Part of a small language model's weights.
Training: a variant of Muon for these matrices, 114M tokens, 6971 steps.
Each number is 500 + 40 x the weight over its row's rms, rounded and kept within 0 to 999. Layers, rows and columns count from 0. Numbers have three digits each. The size before them is the row's rms in percent of the matrix's.

# layer 11 MLP down (transposed), 256x64, rms 0.282, rows 58-107, columns 0-63
079:535503412450458522520464490563514547544533612522540438471445466451511474481546453508501482494523536450544534509486574568455489494520510513509481493426437502441466525466552534532510466546480488
094:487465497518459516516508507455450517505478480444514492491514520545480573460452483519454481509485480519503491570427571457439547529408504539481545482493498473540560562545542478432446616517527496
111:519517575449475602431472539455468526490491470506475517468537606502525493489467508558572493524505464517486515532474454424508499532511553449500537454500533506450465513574450441528505467451531460
078:525499562409507472501525508534492492541456548493545457573529413515548483425500455583498476395477536488575491531523514499499482463517450472494496510458542514449504469588487486489514544458506509
078:467533415446503465534483590526519544450504563539525455498464422431500466544541489479532514437517517452558518507470487448475439528523504438531437534465531528502513506594515499553481486494533518
098:533471470509454506443535497422463511532467521496490488518531512512523573489444499491520522528473545589487500573503500434484450453495459502534423401531583439424524508519552540546494492530486511
088:470525571469545470523442550467456507515554541453543485504494492522497522481511541560513508520536471529483531502464542517557458477406469533530505484545513436447417492460505540552379496467481553
083:427507493453530521527505459515553470485496471519420557452432487508462518476408508471562523580437552456485488515434531545548514534534480489534549536466505565549556458514488426507492514493526501
102:494540512439443478443572545460509526511449507449489522528614425539566477537476496569551425510486478511522505482482564470487495427503460521503499548487492554470429493564514537482512497505470479
079:479508483483523499519524508467535516591514517561469487557432484428530482441551504521486539470462458500615494432459538473461441529542512494534476426466468457498517498485473554542545500567449531
109:523503530535511557482497475503483535455490393577560437465473491461465427563531534497464511529533498525461505536437537482476486533544485463533577474497533503494465501544488451421427536565527477
083:460520535469517473445507520552440468601511456464619551464460478485493486489486525511546446544501562520461526438506562484576432520520457494523467457499523489502482529473554427506469492487522530
114:459517494560478449532452474507533490544550534410515513529574560495479584512525442545499496513521469425507532486450532416491470517510442512428525466515517482467471490475591512550458515548468486
098:468510548501454504475487454448458533510507503476542480504512500519587532421536475543410490510495473531513515526439581553559493486408460482522449472533482459530561465453574560479506492525474547
101:506526540504464425431463493458471512529561539521577529516522545479550510448514466538562541454577457509462503488537466467513536505511543553512485508431537448437553473463517516465449454549438459
109:510549444442469470493514469490529430524529517558447544554483568521503481513452502447611458443514501450469482496532468521606507540483530542511451550497504453457488484533425491506460545531490511
088:466459543504512461424434537464448491471500496488467526534508498434459576591564509477562503475479501462507516468541508497557541517457477561495472505506476557470487577488391550546470510533523496
104:518445508522551468485570553529558499419533524504479575526498537482441417513447556500563466537524460438477473567479497501514505484524474572481440442541498474464541421539448478508512508504515491
110:503510491498432576509546523473471537517546462538546550502537469519446412563476453539476467515597480554547523516499454454497493481527528523451442560416458499499485489493521500492538419496446496
106:464471472556511469544585420525441480562479443507456467486494481501473443454521544458437551557477557533501499549546485521426519538474553556480447470510524506469547479481475475520518541470515580
083:556491500520513501561471492534529506498559495516512474430521456469505530532480501496441513445578497506498506522481523394471483511511595473520521431445459424431517440573527509556473480536483558
113:478471461538489514492504489515512480530495508458521537492433594507572478533524487457446482511522409442497506523518564564519539531441498545494589543495478482487530515493451496548491394439518432
101:463412514505451511563512466575518550488522484544471522427515512508447485481475482460468524506521546426466492496431493477556557531451560569505554545485473495537567419507473488477452549526497535
099:514572493462506435520477584484507512541484505492506462540564565509545571488489492555510516481497433538531467511537545526448502467500517516483387470441486514440514511511403579481489485469490452
100:523559526535524472539500550476506540452486500586531526513443508479533553459398522426494510464518451409495450483459497513554501473417495466515495487516453484505552519527485518519575582467475521
093:465522475561536473592551533525514536493505450514489537522539420514452489493516511443440532499493431454473468491426455479509501529552465498453507521493445507549519480487493448581461543566461585
105:506542487531511506419505445483553491464561450517471427474511559491474532529413518447508529560496577418505569451541493451458486480535535456497523512538568512457492482535467479467527529566470500
120:546477503514525484600461575516476531541517465574464529455541490501448517398502506508577493473510553455468456584488515489526439505461538490464546447518531502430482502514452489475511505541478439
085:557499516411459525470523488447482467545507552466459474569545503529462512522450503497502493510608487536518506508484485483504458440435547430494481538538493483537512487461537613441446538549481494
100:610480463466533519508556475411452497513520490538507459512470494525470489556444597488465533484470497528470525505498500509441451443500542505517511519521519537496551518434496515405495519443527593
078:517519423483478464457514570485495482507465502557537467521527557537478529529538455447458522443517483492560497468535447452417525503581542526503485581473512521498442452562432552524459491497480561
097:514481516577466494473436538485537544535528533479531569496539519500410523489506490486566553448487446467530501478573493544472512437494494482505519495449428495431587428482557486497554512494449467
104:489510532542509520560547511532476493569478456481468472449391459538511501488495476514466476475481491484486564402562570501433515550445530550516565544552471472478444533530459436513516522511524515
109:492491501514390533526493507523595467470514509557500492526512494464482494520510496551557511532525415566478556450484506517506472495516538476547456553467449450500531522502599463470459423473428470
096:536503521477478435472524463496566475477486493450463544485476480525471419470482520498485535483550500563460481477594486494497526562515567490513595486543497537563427496440490528505413453563517474
099:466386537540473526520456565495439562479536524432522495576501514489476503449529482561448515517509489461521575532541506437498581481491476482477526556504429533484510494473536543471478542440474486
089:524551540555513504470511517549554449481533457509434372452496471514445474550507518541568511550505561544452477502524430509515518528512515466451481530480448539511478504563480509439494416492518481
105:536508468488537496477499475430552464501526404506502517460515532469451515544445460530464476556537520484525447429488507515552509518537514457543484516520533506555420415527481561568440554568484489
121:445508493455485589477514490502479483446488496477477528474574458493480475533516514477511507550504498501458448551544495416469581520493447466513465495531610593517403508537504485484465518478540549
087:516496487461550512515447498560474510512498530554467527465470465563556472483514448537498554501493491539460487528490475439625528487492488545517514541513509450475479509498461476572418366512495516
102:512522470534504521489526453435510469481432520488481557518495498440413543524483570528557490507533504523462574414506494587486513495495502557535445424551471537512527514498506546481435486485539418
107:498479500494448510485484498474453465512454534456585496495481495445549483533525456523510543505489499492533574426529388550580507545561481510464469469507569519485505513546488506442480563502540409
106:492530433526490512471554516490477493483417458528514528560507537505503513517436528480564482422498468571484423519465445501433478474518484576574468528549413496492554535506534479451547521508547495
127:484549489474486478548465562511461526551511468561508475495474478508514571472497545482535520528445478451609523486501444484536573445454476524479471493509501482519587459441554507534455428431466541
109:549540447527499542509569446471532505462494504487428580526498485457449469519489531484498478526465523506467575470518508570509533459502462540467479575471490439605508454469437542472445468563499504
094:518524503506496434479487563500552505555453469442466523486530450544511564525453523511459493452485470508521460466548422531492464568508531499538487556487463424455539518454604562500539483477432533
089:535453486407503494583510491434541447527520514462490498445589468523528526436418569510502497530573521511530458502464576526431438477532501505522487471501556463496484432493506528483521541511503496
103:503553510587476440500566432460518465452487480464462511516461548474431494514535500468582550480484477562537518531491568486385491482455499543480421530511488500475561561500502499501516469500538511
106:495490469507440504430533463600482490504550550467494502531501497526459451558572514504515455412507505582468562556531464494482467519543543526445525502470506516461508497422446439549524537520475458
081:478500482531470490527470538438610608526521417480483517485528446445473517502453518508561486563500484487488487464478504521482457503490527496495587532550579452509480538483449520452453435503539490
# layer 11 MLP up, 256x64, rms 0.287, rows 59-108, columns 0-63
092:492537453556513517509560515500591436471519451573507471437434445452529480481478589530472531481505493526536539547514492470474527431532502484421498492439476512470493531488489595507500540529440493
091:481498440466550492605519538440477479503456437499573523472535532488545505500522515481489497573503527499519534467462538403514443527452451523502566507502539506500582520460493448465495514410517461
094:491468466504521494551448478486537571496536418431468497488493618576467534457543510524547475554478502527467474494492463528528524472508558481478531524521479470531484543466534413458472435539558461
096:485486571556500528474465489493462459506498452499449541509572571575477542499480539474453484555468490540490449498493494550571566485554462518493585472506503493475444542429500493426501513487411487
105:462555497441521494582553528506475487503568460517466550481484534524486462481442519490503467477519470459505523508454433501538528529513541606444521451528474516503550481570493379426488519493502483
087:504472470537503483507447595509540489551516457467489488459444526551509498531532501419556476457524513504454462498491470510525548541563479472483520514477506572536534400482462461461566558480552414
086:603481480520459479441479529494491460502580467525533429469461592517577521563507466455535553539469525467533481523531443474480505478432525499466529556483504470476502544571460451476491533536518514
099:447463519567497457474476530553489476468540526510542481417488517511481518471516493543441549518448554434474524518466597489529428568506496515442474581496501495524426463503525518502521525453475584
092:521533485548516503513430497523486501396496452402554474467539518558515533506466511455485539521485493521400556522557515605528523507533554491492474512501532489484503455450506439471499496431539476
104:454504506559498469513478523482471489491488465470556443508512462488500517470516524505497469507501664554515494454525496438489551573491508532464431524511489465538522485412475556473464503550425546
084:468489387458521525496461443529558468523565509503513493506537564491556536499445478529550498530522429527536498471535519557515531496525492437488546533440507493507495457467496448565496449513572406
104:498533443532518572479516475462516456518533513486439533487498503471461507501480450475491476489408530490482514493464492479387496488525505458542552538455544409572569532482497571554504509542581521
094:462419489512527455531514519524526493521494491422441480520451551518488466561519505429563554453461541459506466557512548515454436578421498535506496564457531530496432540553482477485485473535524492
104:435559531539454510480415450434459516507481553516500507481487559462560475465469432487533508514530485471540531492510514455482516553493549533539449544503534485517621517484506414528498432460508469
114:537481521596478472503502479512466515564503509497497493501512568545438467418435476451482544502476479456539485499501457479430459494472554493547516540491494514524629463504573529502536497442438524
090:536531516498490478586476605489547435504465459469495471498439537490543495420457521513512463428489480550589486537508439522496488429562463500538543499489482532478525448498540501466530483447520558
105:456528464564469567480488433526517541527543416561453452470503506488524489441521538531585525475459486486401498523548614504510531473453491512515497453495460476474509479563494507467521539519467477
100:495556510449467488508488509458526511465478495510466464522512538437505551541526534534486519539454504502466468470460512447498550472639492416462462535525528580567511483450492468485420576497496509
091:498566475578498511431507561485492490485566520531485468505463508539468527434472462533561561537479495444538416457440540515499550513504448495511484549515425550495492508528446429501569437509511510
102:436523532502509475563462433488481498463477418510484461596467596480465532504446535490473486489491519552545441490530537489555495513519530494450536483449465457543539541403548504488449541499534519
113:490503503556478537479491449505510560501472483474468542453447509413436482476520513390507533536498608409482497512535477511476565536482452527529516452469547524530536493525500474491509567571510524
112:556577470480442523547514498535508471533465471506481474459432480531468561510491428505523529503515511425504502458473525508410462472521518551521562561508472600536485448516538436469575469473497485
098:478524522520466502470514505560558449573499523559500479406475486481473531484478485608545479561496536543472515495545502504504488491549498431470397543451472480433506467513524566518547464497450479
090:447455511457441575520545450501457465558499468524562503429490548513531525471496433513511484501433429449555550556533471485551499487475542494564537518536532540502412496492506427541508525525478517
097:439510474508456536515469512464525458551515474440518493561460556462530483496436569488518518545473558474561452511555517563437510428440509552515494426458498496493449473588487499475514544466503555
103:494438517475540477499427507516509539454485539463510536487503578470557487462468541518494498478473366567536449445462457499556539523539501488536458533516494494529567506509493492532505495445597452
111:548478447536512486550535489479475484502509540493565516464576521490518512437508515533552504512497593476501453596458559497530406455514536558438460466506503526447512486518494492403479479493503439
097:475532506534492482526505404499493545469485489507494591520519448503543555459512506538470484482424462525562555494509470409509543539548497480561480523443483492459547436501500479438474505553596474
102:510469503476524524485477551522482457508492445573514518499432547470485482445496515481542537469507556598510511457548486483432481538446523397518447582422530500443530491514491507488517437560522472
091:501505516541545505557528408512442475417554556509530548473476494456501476504468429581478513561488590469477455492551447521489550499480587505468496509517521501507527516437550471525493458483497440
091:443494572502522493505469564486422455454464507571478448489561580482469426536529473474534483487504554552512528549488474469510565522508499491494475554547447492549606526464554466508480470478492486
111:485472572507461455494483448511514428436516535495562529473543519434465484500559584477525540492448506488500534457406481533538435516576522519545455524487554490476504523451443508455504507561538538
108:460509499510506575453450420498510516462453486467462491594529468465402515507432557552483471498482463479525463512534470506445552497525475541549518507477527544542474516488536445611501535544511507
091:527457404497523520541528556504461525458499543564458456527514531567515552491521454536523527527460519472515429527492457490468556451454450464532508530515553535493498486515418503497610529470493431
099:554547470434528464524480507514488446560489414532448483447548538561484549524482483476487523479474463505512456483462437522558481484545555461517544633508515519519534422509489519465446489495523492
090:531544531471546496498480529444421511479447537511562522511559467528576534460559492491446543515483490455610464493482483436472506540545512504422397491504509506532516483490507488488506464443478564
102:504492508518580510502514507504448414504497494468469465541556475488533481498476479470464543420529562483390526449528452535492461561486467588456505563493489476452517497568552501480580474487508515
112:551488482520502533565513500492482481556512439496491535499489496464543472418529515464590491442441534498426495462508429539568457505478456543524388514545467475484567541479502543523482489448510536
091:498522516461439441528585550552552513483462424517512489528491532453490474504521503512487481457481489504459443444493484531446451540518531492566525536522487520427446554505449531458490629514504457
101:516513494511568554469538509498520511530492454513523442434502536484472494536434562485482494491511472535526541454472499512478459515480534527432529403493573519487468605516590418513467440523491461
104:480516587486497539522505531514518481456445441515393457523493501496457542500450492502487445544510611445470549525475543558486462546485541487466488553502480513443534533527470513543453469558434518
102:525470554538544508449455499527531517453541472547544395502499512499418594502526535539421532564515492464505526449465497435491490502553531438480519494493495541484508518506412485559506463506467548
105:508500440548534430513492523509502505499536528491406464436552527520453544482463506463454512513494422528529518545513418440505475497540529519440498484487566564500553514484546595502500433457471532
103:442452513508539549477499508528523485520484449553387524458560496547512495517506495454524507546509506536524508511525498494487516475511547512476409452491527435479502577521482497512434565571547390
082:522480526483519492440519437497502497461501526614495463449475534531460484514488521521532493577484565526537493449547557481441484460494507533534548472411507559551495438462430469492542480440542539
093:515564506521537486432529464549499534616454504550489468456418545536505521538525480516437503471397499536477488487535482476541487461522572528493545536454429488481440497507470451532547491520507506
103:510456546453548513478459521526438488493501471530517451459513551489391558482478504537488556534461468457562502516534493504478488589489525436544498527413594461471443549478495511527454479469517503
111:523482529560523510529484466557462416511500541501492455464481541514437555507409539445509490509488470365487442521463500493572457513526496498494509490523486540499457440566500559525484487506574519
089:483430486465594536519507452517452460394586496430525492501457534476516534513483485599494509492534523480433531446516514535490504518515413546520502544467545543569490499471509484530500509464479483
100:473483451441518485506497509539441476538470543522496406477552531499530534572452504442466467546496515487528548456568571498462529553545477516511507496572448528452524495446528462516544403478494449